{
  "n_kv_head": 4,
  "head_dim": 64,
  "vocab_size": 2048,
  "activation": "swiglu",
  "positions": "rope",
  "tie_embeddings": false,
  "init_std_down": 0.0429,
  "optimizer": "muon_variant",
  "beta1": 0.95,
  "weight_decay": 0.0,
  "lr_head": 0.00522
}
Each number is 128 + 32 x the weight over its row's rms, rounded and kept within 0 to 255. Layers, rows and columns count from 0. Numbers have three digits each. The size before them is the row's rms in percent of the matrix's.

# layer 10 attention value, 256x256, rms 0.0298, rows 246-255, columns 0-127
097:119122143121129131133157137132123135124153123098156112129120089140119183115147139127135071081150158123174123165131102185111097079117163123144181124129093142130081151063105117184177169150126116089163135131075121084119089172128187133101112124151113108104146113108139136162056173139154109109170123140147202150157117192185131194098114189183132110117107125140128175123133133108063144163154
098:108104085084149122133075111079149092052093169171184094122144159161138121127152130136162165133134107152094136108111101104160151104115155175075162111178215169138083129120146183156142021123084118138155207128145117116105062122156112191080110098143149116163083108089156085192133097130141091140099119108136099172152106140113097053102108091139109077130096159090144116122118087158134069139116
094:097116073124106157147101133188126130116173115114065127192056129159128105143186119102180118081102131084098155121138099105102048182157188090178070126154161122117161127093152132101114163124163170174064123174103145139152115091120111142137076118149153120164081131144183131132135107201086117099109121094125101080149116130112084118125101106143136171175102090185114168162117097112078088113123
097:167109140150109141151166104184150137080124149084132114077157158135188142159133158084191108054123139130120117101074152117142140087146177109112136133099084134192131155078149106185117113102120095089154146133136111121141117116088133162146081070142122081163093090180120128169133165125076146132122134098128122133151055123125124137130140120141125029163160163079160102126125088141089112075150
095:091142132138145173087126140134050070140196126085132145121097085095146113163118105147127128164153122129099113103172255162093108117101130106138126111153118162125086103076153114178148132095099106143110113132115225153094145164085117138176167127157138122154092145091124145180092109094174114137113117134163146126117143148149106059130133065148116125149131160160143171108141100119120101130140
093:145098125113174147139120118129076096144045138154178155168124120131078134138105045153121074146220104100105114135159150116145117097103112113093200067160147116156095113116112141156170129151132070175148169141126111181174165098134117102181148113123114162087086098109126094088098157144124186095145172144081096133055157129181118169127103092139139144166118148163121081084205116163132111122127
096:130105094090124113161147125098141021126174068088087120134107134142103139156145129120129175129070213161115167119197127136129156132142187062093152115089169140172152145145167117149121104080142129174114127093116078074143132095183120109077113090178151073167114160143118153141106100130131104143157126160083185154159140157168140172152151087176146108138097176118137165123102110159150175203077
092:119107107115113147116103128122097137128110105163098064111128090099084118150165093117133103088153160142125106129182123095139103116159106119163131136197171146198137163117154155174157101094087107099096155166161049148194153091141104094145107175099160154245089135179133154071140083121163110132119138090111147141144107114136127192121092118146118205132127162096165159146103144129157118169122
097:103149163102176185070142079071111155109126116190113131142148157139103153137163145186139148188136120192197166170115161099077073143088112077143154087101146095187155131095102110140087141095174165156150164107107149112146160100102162166110186156148174141159166121088148092069109122106126136123139140161105099087153181116112079119102122128139117111148165115125217121151150133114114125118147
092:115119137078073096133066123152106117170160114146093089124193127116114121087132074156168140198147169090099107118120123117186095180054082110154125129124142152135164173148113135178077066146147103123116148100212106151132130114128063109124146135148122115142115181168103112118116067136118107053119021183104153102077141141145127071089138114128125095116105119112174128142125152119101121177127
# layer 10 attention output (transposed), 256x256, rms 0.0373, rows 246-255, columns 0-127
097:074071151084076101156118100132133096142105105129106107058095203118108145145177145093135154062129071123174140114114119124110163129146068142131098149108117056126067130120133151174113107076161124128151152117111124143104138127092162157088172124107154109181119107099047116139088098117177064134161069136145114105091122142111171108109101189116089107142104142174200101090138168080127142153174
103:195059118098154134132136126154092133139085048087111151099138079104183131070101130141079161131145095110133162087111158134162154152199169093167123099099086107095140077152108068118118164139126150064132117115120119137182163084178100114136152150133107125168188115119142118106167080085133077137180106131109140098143109138099143093119085138147127176131112119134106080108122157098134149100117
094:178148124083164158189098194081097142100093157139164139190120144139157145071127169129105135108056149144128102156115120175137097164128102123154124088123118095164146099129121097147136156163072160195140119120084158104124079062154126099096161125074222123102144201059134100094115185122146140123125145113107105116170078203132147079112113146045099127111197167130156069128161189145139127175175
097:104146111131165091124193115063119078135110059140142125087114157121105164146083092134133149123147071098144167137134102148114118149169092137181140085087090114190120166137120100087155130137142139147113120110042167133172186147159108115154081166114095117134141129135084078139150128144177163151128149180103129150108137155129151100114080131130073184118087143096128104107102127094163166175188
092:098089135137142158131108098151059133117100120146159190106129172108097195103119110144148074167102087146157136107119126180143141131094071119144158144125154157127105107124141090141189082118137182132042143047130127116148101087088091154062122147149051149137065111112148143085137131095109132195154121172165199143110156113077136146135107167138130055131120118111117138117134142077096087097123
092:105161097183094148098160105130161152152134124051075147068083106106156066171120184206135133104108103101113109115137114153171177148128126038108156140148150127107152141102119163170166122121125173132105127150178064116156153178157071122103052129154136137095085092142110130169190134084117067182148122093155138112126154136098119087183160144146143141079113138092094106127115105120061097122082
098:179116085197156146106120094098087150091121098133121112167118159093141116081060105074134145118154137150130137106120114167101091155177118126183111105111123128164102108120167148129099146119129070090201103161120075195153072169057137134115222147119157160172180161124133113132138111116099116123107128142133141187103156178116121085128087140087131089156089112081178120128126111099134150109160
091:100116088122214155124114159107148139156118164093095121108119155126108196047087137140140054117083116156099155124086134106136130112142160108105162065140117106113153094127121136111143134125115177123188138141100128137105109161156112187125137163148147126119101103138160175107146096084122155100160138119114124096167132131103117072125139126115098159117127077133144077154180197090159100146154
098:092120109114134139144099116141127139104131112097097128146071128125113146119082132141105126096101148100133080085131145154189134113105109119121183147109124169161109105128109027099063045167157126091061143147132126094047173174127114127105162050130115134114145153148140181147162186145132139159143092146148134139077081091124093180140140163095114103156207156134133100137157127170158111129150
094:148107120125136132141111123148119138108082154099127131107103105105140072099174074105113138065151078200133112144097148123131136133174174091083155115123141146105158153123132106142108103158115111108115124145059124168119051221135092114173160149125073185173100102142180195103055136108099132147118125160206170084102068171124083100131104109142101080147144136075142145133135131099153097109170
# layer 10 MLP gate, 512x256, rms 0.043, rows 0-29, columns 0-127
105:134110189163113111091095167142121154110167133139187112128172143086125123137180153162091078126110038106107149074160089120120113133158144202147157155107046105126161131092197102091138149160087073152151092139134087180126120104157130139164119143177123105136150070119084192118169173101128155106187121186107073132112116114078130104162126130184054184158142101189148164116107174152110094098116
096:095107108134200102104162162063102120064135128129144125152131126100193098137109110162107093098194170170074136144130125105138100073145166073104141187151102149044068151037148188104173086144084094140102117066135130147176129128114124114148113167111126106136093166083135094142128179138168148126131127167081114176086147125170108107122148127123086130029146090078135117147143188127125084096098
100:162155138090142111139129149123120122144113051139100089143152145159165136155163135148112164128148167100109114149125125138102118093136138126073091160152173082154170040094207204098182117108141125198194142107144119072200165160159088100062112111162124159159096123083123145069149197144120067124108179108109151121123120171127106087116184124059092092160110168149114093108173136067146103089036
101:127128045136181117153192131148141153114152159100140053165192053099157072074124160146086101095157129175134124187085144152162131100124126120171127180137115115121125134159136102116138098165126129163092114076167118107139088139079171133062180062122120106137154142123116095138117126202141122159125157093102135121124133152157043132146157168175110141162133152117159085074124170141174090177118
099:121050124159097091163142126065129118116149125119095157111141145131151119126144075203117150136149143192158139124131098146118134116130093113176069128121126139167111125142160100079133106144151079145160135085120113128129149099078153098147110104097133154092137115113074125112149170124087125161189139148123179184124104171169047082156144179155124133082114139150097118027157164133152171111080
101:118179146111145142142122183182126122173130129130215103124119121181101148098156092199112127106124100138154113074172149179098124118134150159117052106127139100139118107156140080157179118169103125170095094069133127119140156151117106066201154160161126137194162078131119177141164159142089072142134094137094175202091184109120084183112113204094163116103176051122128150085118126157126100130143
103:175100128132170126125114120121175104113128140097148130145157132114150108159087141075125168133130169143161114122119085086209126188161105174132142121087190186163129198046096138095154176154150102087104146114123136093108140118157110130121130130187145093129142163056079158170118186086097120128129161086232092107166110130127158077146167081161075147111121108166052109104110086133179145129137
101:123099141152104151165140196149160076111149163101139136077116116118113129112098052098126201166159121127124107108139063084146126141162089160150118124145126100127122106108153192079154195114128120163147181126141130102116190039097082096105092122103152161123145109105150107139159178138090140124109095106069116121119122122137063149188139133115144072144099094197115107112111119113165093141134
097:105112079102083092084156149129112085108108168195135120155140095140123120147182061156148117138161128171188189102144105110143157156101181166094113093110175154092106139108136145119157143185120135175109178120158124156139105135130134145105087166079131148085124074099174116122102127141077134077153122218124141149134143136118121162174118145093131149132158098119113093067055104160139161123126
095:123112134152151168138181117105115162130144133110117168157160164101136125126158117133118175157111133056109081069122061180161159091127122101105118110170066092091116077197136105154082095117171122175132124134148120149101127120116174148086126060078121152123086137164110123083105138040131130058135141159048111212113140129154095145154081146095133117110131127142119159155102106160102114099114
101:127127125107104146125122121130164094104154105146157126167131135151086079144183180137138134092176157178067105152110128115103178077066134100165095155165195151129188179144146198125098147149125089130158123135105105053100162180153140047115119132159132075151143134135145121099142183111162117079092085149127141095165122166115182132160152127119106109099082100113145101112041191156174138058157
101:137089105142096152123098122171125086069139138094139092104152139136136143123113163147167127143161095119188089119139109128119132121113151105131109130125153083112138092135126108108134164143176142148115038133159112122084120166141063136153100139085088146153177109146119158175208057166060109147087100121057120140100170094104124103111151104164110102140113178093094096132108135102039111206187
102:157125071097042100144117111081116100109129101109152161143127144198078138143151129099112177124099138131179103131121163143113146124117124113086112100153166153127142093115124127193128224161139089156132131133145108112124120111145107092144146109143167135163104097147127156188082154152137143098129089142149127110122187161135059186113106135151143161095104069190132132111130127075162136122035
092:127110177137113171099162173179141141101097129090115131159137117147152094093122101120076121107094085094134134218149167127196114145108154102091135125114171134084163181146162087149213079135124174169122112144134088124092167127135141122101098173175138154063161099161191094146119151109167167160109114097120077105120100147052147158097147146147151183097120171114124119099136176143082166040145
098:090134088109096154150150162081186123105156165121092143114145175156149158111098092129141133125158111092196142121120116136152110126134186151162123161095137133117177141171102116141151086073169087168133125106110148079086127211153173134175082149145137131087149106127107160187108162097095124142121090132135062128125205181075120070122120119160110114125157162142092060133126126168172121077070
102:133079103131149147172080103147154102146152149115150115134130143136160162149145203172112184164116164095099122148139157139175103106123127139089122074190128164177063112094106122160131115120166101106156125107157071116111096084107143203111112094135084120217144167040182139140100110095116142126103071089115144142172106143134081132163087121098161093152123131100141119123132126063112101162103
095:106143073181145137138161133127131133102141083072080171134130159117066124145142095142141106214187155192124118122121108113196111118127130144162118147121096102106137105137170102085154066091099115136120133159101145139120132118088153090149158204103109098119168148156094123064105106062106081149160124088144124159116081130157177167090137171180088126150076094136102093149056140197179109093124
102:085131164108098129086157128101116201095121091098128133115132092145105154105059157101068160147031152077117211192187167081118106095162078098098107127121163125109174105129155144160146111107171159116130117180137110136054157142121116169161070113155089100167142138122148126147150133101134140083181156115101127172163126123158170124109120140115168119140141122056077105089189112133159061168126
095:142116117148108161167164122090178139178158152160160072133129083145140137144095145164103113113153157090077077151135071147128126137080113137156114130130160071113130138133157146080094078160131116177127102167124131098201108130187123123130127090109109135122155150159136088144089135120140111111126120153150166150123159089122133138096166117112045134140127224103104111149155151090170105139125
098:182136168106134098137108126020158164065124112105103102187066150159158148132136121118097152102136171114140187165146120045179145128130156125101139134140197108068150154116144120148134078124112077093119144134127107106140081190154124189188149100137104157145118123122140087115132168084160188149119160088127139118200142177168160156160144117093126118113169135197100097131115115096094174092157
095:164144053126116073079121100098170131131079127146128131130084167151137177140106165102067122172136081146127151108155146153112115146149125070122144126105092093080132122174184192136080149090084152104142145141145142086134128156149073122118098102134171150174098094082118079121168099123188104100112110147152160142176141169098079191121119155133126133119115187148128065141126141142122131134117
097:126171166159109131158125151114108070125140104168103105169185114139081168126151099176126089160154070111122088146117116115110166077151123189078135066107170142163084132072105067130125181119077155146131111118195118162151101179211123130119109075128125142163101124101136099082117113147169144123122174112195180092171140087160082150101121098154096094109172184127130140066134153085159140079104
100:143085128130143095178129154139084167128179095168136153137160168111155169126112124111145134086090182142090160183147069133138146106089169143166110134125126123082109111184116140132132151146121159235128140121160112104086094171122162094134075086100209164143106083154076132094125158146157136097113104137137081127080175155120153136179167104096132124128080050207128061154171096137118121088188
100:145129183111130091121051169113144167122076099131116116083094117169126138125129093146132097146089113087105142132153116093109131095106158114180108163079096113193101103151179139092108126159134088097132098134085132116080135114137215123155077123087148124174114142110078112125114112190138052140157129084119170114137144144146128137072159131128075115159193172115111100109063166101200021163180
100:137133142128119073154155109110158105144134089142135146156157150168088176083110128119113104124130150126099100142139123127109115119133106159166163052199122124140160092142148122115141145086080111213132095107150148132145161144095175087091091143170147103106170119142175128125153091082090094120209132092126070107113101127192080181073152126136111115102119150178082060205203152112103170189130
101:140139159175122149099091109110111151170160109100127085171134112157078137081108135119128162131160153116122191082120139100159057165162156129110103121155171075120162188073107102069103145152123106110072113095130108132162139164151134147131100094127155134160143161122107113130150104084122108095179130107123179121145111093222165105175080109083087161148153169106114154129130205138129145123101
099:191119115174122113116089122068135114102146118093134099120145151184126151164159184165122099135131146090122141228083111084184125088131178135120188166109088124188090135128108166126108093127155139067139108148121150125147064146110122121127125146101095096166157129072123123116208086106121098063120121087113088118130110093073118114141179081185164133123178142118131151144160106140121097112081
099:155109137123065140135075174129141089109158099165122088169143128146091144073131124149103160165123128110112131077165143135062174105128174128143103120149147116101195185153099115090063084108144177170210160104142140171097084122170181122085119164160100111132141099137157112136162140115194157126173141166152123146138135092154075178132099179080161083143127172081184151153135143078120108148151
097:117153097130121133097163133145068155168111103122150083152104153108143082129133162073094123090165128093120114204152113130070115144098178154150212089170136137150125100117111143140169170148158152174154104060114130157085083146088121078242167109121155116115092149118094103054199101154127121127156064125140088126121114193182070118142134177144156102151143093161140175137178149156133154130073
106:093128126138104130146099104152177061127150064103094120094163131111117132210115177186118166123146172089106135118109137118127132129146114159145130175038130119101144165164119169129120179179150108060132175164132121100107138132172126096141094127125167100104112140151048096085115101147147160166145100116103118161142204094113095077108138091121122141155152118143159096089051072111140113089128
# layer 10 MLP up, 512x256, rms 0.0429, rows 0-29, columns 0-127
105:100135125098123120075147137141178083126152117127116099129162225151118132102110145145106063108113087191130147120147118079131134067105144219124164126160130162134118124102191144079118115088146130124128165127158189130112080120174135132052080113143103121081178102188168134099099101103072110100111112100089128128100142076111105109070116114131089112037092158151189087100128106137172088075114
093:134080123103133135110141116142133154100132155120157141122129130085178136103134138105123103171170066085123196067100128154157173083153080199139121118108108099152126110169128127153087147114102139128125153144129120113097116151094108125100095114182147094143135065129087104163104149108106143098129130140097120198146142156152112096186120109158138084150108242104089169110142131160089150101166
096:182124116156098126131093082100119119107121127108176148155064121171122144152096152047163161098137126156144206172132180061116065095126167078113188150142124125181121087075179117141088131158133130154112165135153122145163088136132139133109069094081128105138137165108131183121063175148148133141116163080094146130188160141128138126154106071140145175186151127134119151091109095099152159138179
099:148141110157157179132109149125139150076102137149115090119100136117137150111145151118118128080128063116099073107091081122156082118091134110150088118125168140074154104104113118129089090138203064141119143103133114088137189157175184118075163185222117112086091100105186127136141197151114075111180122175116088073106148153114148103159124125162171180096153143142174109137128212187098086106123
100:189102135134164129133139155188114137107136137134186135109124117172127149073135205088092124168117154139109052112163164167114126111111121143122123078165135116117161124155123122092116180129123159140118122121106092150131092144140124095129172146166125116142126199148108141111178153162214103101164123118098072155096054176121092178116161123152104097131157172129192123181149164091145117119119
098:139108052159136075127167067108206122134136131117122098168181155126121165135151138058121149079093152082142170118118171139170162167072104192162153122116136110126163167092104134110155143160143189172104172114118132144157091149087078109089143118110141085154137160127085107167175178101097150109170100119117146091147100079142073102141168083155138149123097151134157147133149104153088109070180
101:192151155141114083078137131081089104094139139192103171134129127120089185118124159066111155099186148097193168167153162139090135078131133106138131091110172113141117128102162138080197114147157077207163136087153173109079140152147144116077070152204075156106160080123132143153107183088103162157097194131090118147103105137106113136154133168101190139066127107122128162141184157098047112160157
102:128138133169145122079160133128087190114120195111092094119123083112114179118160101092099054123134096112167130181129068094068101103118107205113191136137141149116150130087118132128110134103128128075166129133065118154140110123136178111061158086113138092112158146162113163137094157076220120116139131176138113110134133140095079110173153137070136109124141122092123054090072160146100137157136
100:172168054128090073170163048182111132104151165125163150091067067119171177147112140091111123103149144100147061139131128091114160101122145159121114146181132147135131194117102099102124121145151077133069168124156113124177166096168048105222109187109138119141096152162161148121127172153098143094129115112131093107113139093122080158180101127118120097139160095076091127138130120114130100105175
095:114140147160129085112123150129155117121071071117126158147096131127080117117188167135144129095122132113095195135112097103131127133140101114159175168137101137118144041123144113157139185061135213057176119138150070151087133097136096145196152118153132124103201117041146090105125120105100159091143107093109210078121173134184112110134080182110115159177153090131105153113106128152111108109190
099:112164167134142102105147155113068130083104135154113186151158100081180099142129103120119112206133170157148137120146141162133110189077080133157173072159138101157090172104110078140105188178185132130165162086084114079133138121163198137065142127127156152107154128152095112161111118061074127068178099112117101113154209161113144130152116108084112124109171184133154099145137178125109154128167
103:097109118175139153153100098151155161152117145136099116154120126194125142164144097131154110160134063132127172157135154142169158168107094118151109119141114089118145111104168143073107111083170125082133137149156111073153156090141049130155110131178123107142148078101147115100112116142185129168140115138170099172081115115141206168100162114161123182135178138120120177147123135075145102168146
102:127150129132126139161186071110174067103122224092129142171075075112092126116114084114058129126195162148122177131171127117178128112092097162153093084150161156151142091135100119142144128163033113160125093118133132135081114074168084110148142096146160091113148146120134151111133133111153165133092213139159068130118112108165106110149144151129129089084148160135145069131094102082165133104168
092:157089111168108144115176136101153085122101097137195084159140177114151133081135153129057071068148114092138084110090119115155114144128133124120142150107154135121135127129199184118116099117195137078084167146123155104158209103141144158091115110129187113115138108160094098124160129157131139102159112078097126119115140056139176093172119104174136132124072141161059071108105166063086106139161
105:121135158137065129156203137115164122108117131127099095089155153146125112065132103115138115144117165166102153108169097148159107116128177120096081142126093150096108118141116135101088136150119182177145158132131158156057180182109114111086099146064085069076109161127078119113134102180170149153131111104154129169092115175056154119122068093084117173085139166121180078119094178146151077109130
097:186162159150137167193102185140106157088168088120126134150096026122112155077155177100180154144164153113109187115113135101131161133106211149087131096141142119137058107144094121101107176186172136154121128055098132108118124092134120131156131132195096127108117096114143134137134155094134178033145112108162144115111118165127110071053136138131100121146101060132095122121071078160158157132111
098:174125163138155122080110106115124160141089090108174169142095079156168093079128085072123113146143077121117163084164106083127175140091109154140133131062089150171130146136121108143140193123148194157136119098164179129061091151073125101123131083123070109057125181134187182114168097170138154141088106159126129132077144147135162150143132155104102112076183110120116103140095097116158094156104
102:091111095146140117127209072146174147145147119180130194105145204098133101140147111170122092151110177107159118167105098229143094177158072119155123133117134146116102075119143186053107111095087095113134084128081152103114090153157117078113128128126101126128144163104128084119139080107090131126116170100158123188162150122169096111081152203141106167096084125149093137121176176115163091126111
094:141069121145096101105092118150130169141138158181178094148093102080211136139151119124111153055105147122119207153146136134148119140120108120095135110151117142095158148139125105121104117101156105096143154070168134129168114170148156114144150112083071127178143173132195146127121160098077162128086069070157099111133112099143168157095120099095107134163110164100180150166174141135136153143159
096:117160215125166148147146119053162124100143109108107148095098195199109108120055172148183169181054082135066136156153194120139096161184098171179112148161123143087157193095094146144188140158163146140115158120122138137104138107111084141084167111160174130130184136085158053156148097084115137128137147072123054155096097112107099140121109179147163156087169177140171098153130155149165154119134
095:098162148113126167155173070153154174144137120171074075111099097181085139139122121116105138127131185133175127113089158117121167143085180133111072140104156116078076105089101121113087115087095160087053119140089092116166106129111101110133108115158139099105179107092138119066127124059072149091186176108100106082105162092045142159153183185165140109093148148096143129104106180100141134094109
104:128060091099146135093075154180147130042091119080121160087095118125144094127110157156126146153110118142190116087135152157183108125081154090099131222152158144058122075145113133104091118131134077162165066108111134136099142072122108097185098139125128147091156117120153110173070105135127122124102147167149086108081093111118125155101115132111121152140156056084186122134149111056111095167119
098:105100187109146109115086084095137138141081076111160182074081076149156137186178067130102156133095103114146168174087069099101110116071122114037128071120116139136149152113114153106128180103192112145134119114138150143119106124106125095155147129127162137081121095123123141144114186096148138108125117113106140134042162190157169165135127114080130121135147141105093146083128098073166105119170
103:145176135155192127062132182111104156123158148185148173165107114100142124171144135099125132105079117107132164102121107081106125152091067128135144055103133119191114073120064143165145190119137156100137167078117137120098108117117122163091129135083123140122211094153058163158158164163157129122155105172100085120140083126120109151141129134134083136117134103122159144084093124121201136113132
100:120141103134160090109119135177085105150138095068118115154127123081075126173048087148117117124133127150132101151059179116163160083118073069137158155143163143118155073143129105129132101126074084179118101134109152157096146129050107133110099159129103118118153117130153153086174111126132121106139133132103094187163119158087119181121123167072115144093110165143103076171164144132135127171098
103:126129130100074153148161078107118161093121089133201123097147125180153101124120125156129091143083129076157119138112128115124141107127191110171124158128134151041148157198097114137155144114156136150144113076102148126092150123124166120140153189154129033102116103154119116144107078221162178111196101135154119139064168120114145137075168065146048114118139179109141110131102163141052191209119
096:167057137067133084101101127097143128134101088168187150118124127131144149124103169152089145083108175094168094085163065157127151160060191098146071177127203070109115106136087096064154145129086098118148185119137195123181159110089187140113125142088139086160104107149155137145123132130157091147099104166145148107073133131139139106097131095151122106154126134154085140171165160130162157104173
096:124116155177131103132166147135185130149087125073073126092152125123125100169130166124132146192162169091099117086102100092111115166118131118126203099117105114104094102173123138148090117161148084142106206094099162153112146125113153164143143186143145142092069185181119099114202133146197174098184115064128101157088134156175115094170124141140152115115088109103144078069088082115153131126153
094:099122124156183165080096206138137095107114144092135159119159194071125122114186166158106153126146180125161177078160123150145073144168139090091177132152146134131131188124163139147167077075086102096097150121097064162108185123117112074126151149171182116078128103143119144161096129089089129134138154130133085134156126105086094088101134124147098129121130122122095136108151130151120109129122
104:110138059149194127149148157083134170140173156101136090101167035049153099070150127078109101116087117108069047152116138178112117168128144098150159044110107126155140122109115101126131125136181149157165103092123082091086149109104108086107075104068102108118138169143114057163177120124164111145087170141093099137207114133108149121102105127084120098127140118166115149153106138106126128125210
# layer 10 MLP down (transposed), 512x256, rms 0.0429, rows 0-28, columns 0-127
104:154172113128165111129087103147138101123120147131116139137148060106127098102115180125112111219188130139089112171110146138115085151124118167121116131099107166085158130167145121133063085139099158070105123165173158183122140140191085119167107152135107082075110137109103143166100124122132122182114170107101117065134089124061176135107128126092108153123144157163134074095089140142109158093095
096:122105065150163145125100147117140089131170162130128136113102083077069114177127155101089136125127168171151105093133076130117127192153131134130080165117126112107188082076077155129121142183131114115128111065119202141106182151110121153107188158143086102109093127060120138141193101191122143146105123168099117109064082090080091134131100129127156104104144088098074139119095128152153112155146
096:087096138110144116132133074135139124069050165170117126171177155142145156152165071190135167134101129127160089083126111121125149111108130103068175121096090122149161221133119128136149066189160089078201096088129116159161042155113159159128101126148108146149143126094100150081107126054163147097161165087128129089124163154179118088083149085142116113158101096120122099130115149124103171078159
100:103100126151078156155110132165109141201164116108130065107069128094088093095118103137121103162127149101099105141118137094084136120151129110169176088100121076132130127148142167173149140190069195147097204149140120094103149096131124121135144101075163150131220168144095170103092133144115113081127093115193157152095110151082113126140150128184138122133113147221129111123123151135116132094086
101:080177131159154138156164138107096081213112071162133134123109133086132153130141053136113153186090151158100158124110149146111068127151109093150124131104110127151071120149158171088159121126120092134100073127128121148159098112106125123148159103116137098160181137072156114119113172094148072168189080125097126132121144111130130111115134162133123119103093137079117116204166123114109152081105
100:115158144131165111133110158098143157131159166067124097141051106120138155113183098073110177076096039202119123091165102139147116124128117165144168094072170183128100086111177149120108139217158134116130126120141149085106142090134142063173048173112197109138104120140122112152119153188148143131119130145202133159090139179168194168151099160170138107165117095118138145105130089116120087087088
104:111113147126184155085160133169092132131153103102175122128080132141143182119099165123111074140111154113071104114109089089139068174128102123217195126067074099133165091179123111103143160189117138112163141127105152116080125103106138083083135136127109132118108130106122133133087087127124083143159138144100187145145162182104167130064108104099100164139101115085118113151153071195167150166099
100:122127143101106119124138154105137174087156077104118090189129189168136140103070118130143152166108156127100083130117158098102111105115169086117112133153081143159161124121127138062090136141175145122120175127139136119118148070195150106156104123150138111165108127065171150149102089092175133054109155136109130142073104134142160098103166090143123083133141062161118059051096116126101136157100
096:134121140122085139144142156115128101150118118166100140170160180085132167116200100139125142168094079105123140126113157126114081108161128101159144099138153077020163156102157192078158098160117117107140149105125093089117063206103140136154185119161103137122171120138138131137167134115156148102144073136131157149112081131137106120139102140121088106110139069095077116142139175107126118104073
099:116115123140127147159128214055141146044098212128137172161128094120170151179131124141145051160124149120163202147157132124115157111116127150110111165132104144111083154151092161136166150116083163122136114143084168158207118145123069140095110114178119125128145159161143114103152094140129165159133042150083107133134137126078094115073134133153154105127095154137086145132139138150117181115156
098:126079119117089068039095142118116129072131114126154125128093148121141128132133168171097145128058110104097117085186116197116086147132099142154179114119103092113162112147118111189163148144162102109102147114077123185176103150181144093072135111153112158137129113176123100098173077136167136124130159098104144116107172100116142099094156129168078154146159097125098149056167149131103156132050
101:111116074145192114130080177091090100127137142141158096153100086136133074054106119198159144076088169127188120109115116084096133099112099075144139158121117140133160130177059123115111142123118127069107106108118115127120137128094073198158091114056176106202109119154161087131130108144123129155070072103109176176129153141106103131168110156165128110059122127107126091162173128121142129102114
101:047086189116102137091104106167111163102116176094154156071183112154147165089111182147114094130079101159147047113073145131134074094102099140142161116164199120109106171125105079172148120086082103126101159138154094087158139147132095136090084101143185102151163169197111176108188132096141127085192086096120092139118054121139135115156118139091126129141106106077177120111133064100130091152126
092:131081146114121110148147176170161137114153099142178121171127111112147137093133139172132140206099058151165099105140144108158136160130176108097096124116131130125104094138078144172158114084154117153160098186158124162099099115144133180123158107134111126091138102141149091140091118133196138074121168104147128125110158165124128107125196118085090095138124088069159127162150109059098087178160
104:098112107092154086139117129092151131136110114182097122103106146103173110127173131152125147101094080130154174130144117149128094148063128140138150117155180154145145148103084126118108157087116108162152130123095121070141146135166151094110078148094104184172177121085170182112074189103107167129130076163185121158191093091116057179090185116143122110154081154183085125142120173109081140155126
096:131131195125101174146155190173080113155191112111075126171153132107172150121106136144153114088121124136189137166167186130115125123164124133128132101095108209156168113137123116126136094182129152134103104098143116078107078134097156113109149097182086145096122132120140199119188154192141159091099120153151104116164140145071172166187129113092174131136144167066162087130086118131129219078134
104:112124135153132162136099084135160108134133168162137112080166149136130108133078151186147041121146127099143121154100060101209116126103094154097027144178119115181140125080098056149106108130144109126090090089092113115122140124140133106083117143135144142173183156106157100105176119091140173199144130154159143125152173149102094138159136142167138058148125102094162177107119121119149122144147
101:135121174102146187164090159120102172121053152072129142152132142105129109163117140063188142132152149166119109108088062078073107148137117140081120099114144176091067150132165130173103094135166064126104133117142115082118151120156167117099120144198104152212131109123100051054171132073142150118117174194065112142066150115100122121143152056093149127174124145159172115120101120147167133168076
098:172101163102144108198118132176115128134090163126127130171105104142132131113123139067088120114195087115180078099100103122148153157083140147085179131191158110136175097139120184124153148116124163129184164154128176126191116055113076123142102160123115148087142114107141125125151071047140069100143134131155108133148182111084117150120142227095140129160124122141118169145152131127101137157130
099:075150104131116109122158136153094089130157110121120135069120121119113148188128117180125104115086106049088162092136118118066067115127134125086109100057132112097122114109130173141173145068090142125128115135133127113122096144147160135134081101110089146184083186108208143093107099195154167125104102138139179105084109108150176162103095085080163069144145126104151159138151132143129167090129
099:145050104098147082140100134101113133109036151133136087168116110123175099164123125172170092095149090119109167091198123129130087132097126138139101148085140181049120147154111146140126097119118142161159128108156116117043110110135102125090090141139155209075138134176122166137173103110118091129139084121134185125105168118161080094145174169124182127184084114154175194115115112116095152143129
099:138148125117119064129142124112102090120153150132118147118124145140105147152141120096167117143087089167140117093065167179174057105133107137157145132132102178083088169166122135163096126116121142136122166137104131137089134182122142089075149128121147136113110152146143217126119144113144093058094112129119120185083184120126138181128145175132119133146094192071115159123113136067122090098082
096:147202116154168098100101082112100151150119154170131095176113145155101097145169160128116136096130110159163105108167078127154125162095145136084099124123110142133098142204154092107150144068174127172161120131138113113128079143152099122138106177125141142158159115201064072114142106110090089172154105137137090075129116123143161143179137121144134063181195145133114123123083171097149100081170
102:106152070155114105168137132127088114112098075196161135127115095087082139132082109141118123115142139146130063173136115096150118133129109146118172143095203098100150118109122157144133139154134127070116120070142157227159117164141090172121114112181126111126161163151113158083124147070139095184166142139154150133092052106171139083131038167097149174101158121171116119174095077184132113098102
100:075080116151129120196117106146101130136068154113108043153105149152158112116170093147142158079130139103146105145094106210123186186106181087137143125175103148112107180142172124171190180121119146103119139062123133133108102078132116128135183112136109127169119167095117104138156144131119167170090122166116132127125132123094154167113157106157118135118106096145134122088145077130166133110105
095:092130065162100101114112119171131094095130104126115182078173173172129103062140098122208125132088118143070223125075110092144155089127133125109077102151095157103099125153173176122112156138126180156123083167118124098134118106117088123157142138175149160195108139133112107145114130111106112157130172101107185097098101169099120136122133125073148090144113130092136133125098112057160110175163
094:112129121115093146101147161163126122163157093084131111100110181161168154108144113115105070101106119121097108135100172148119113148102120124125180125191169069064176089149128143148070116148115146140108101086168117168160160192143160118110125095133162129099133120154114078129146196170152183137121113123135101085185155152194135152090190138115117076132149154127162125152147146138125146126116
097:132099117091103107075132148138106147179158103127134117120150075138112141150130115159131107123102121154137145181098179128142122119171128158163129160091099108067142023131114150200048131159151165095101105063136127145135138148127139134140091115152190124166118111141128123122116123106120150136182102134142107118059139143133215155115194112135123102127201139125152118140163104137084136185146
096:149072128093138137204137197175107083113133132123126082172156133111079119151107119129165125107124110098104158124199132116124143110138158099106065140134153129162198129229111180088094095152188137153122166120148109159088151078195143148094151142102137120101194138085149110124092157092102193137149106101124127193067086186134152106117110106107184127136092103162143159152156149158106163165195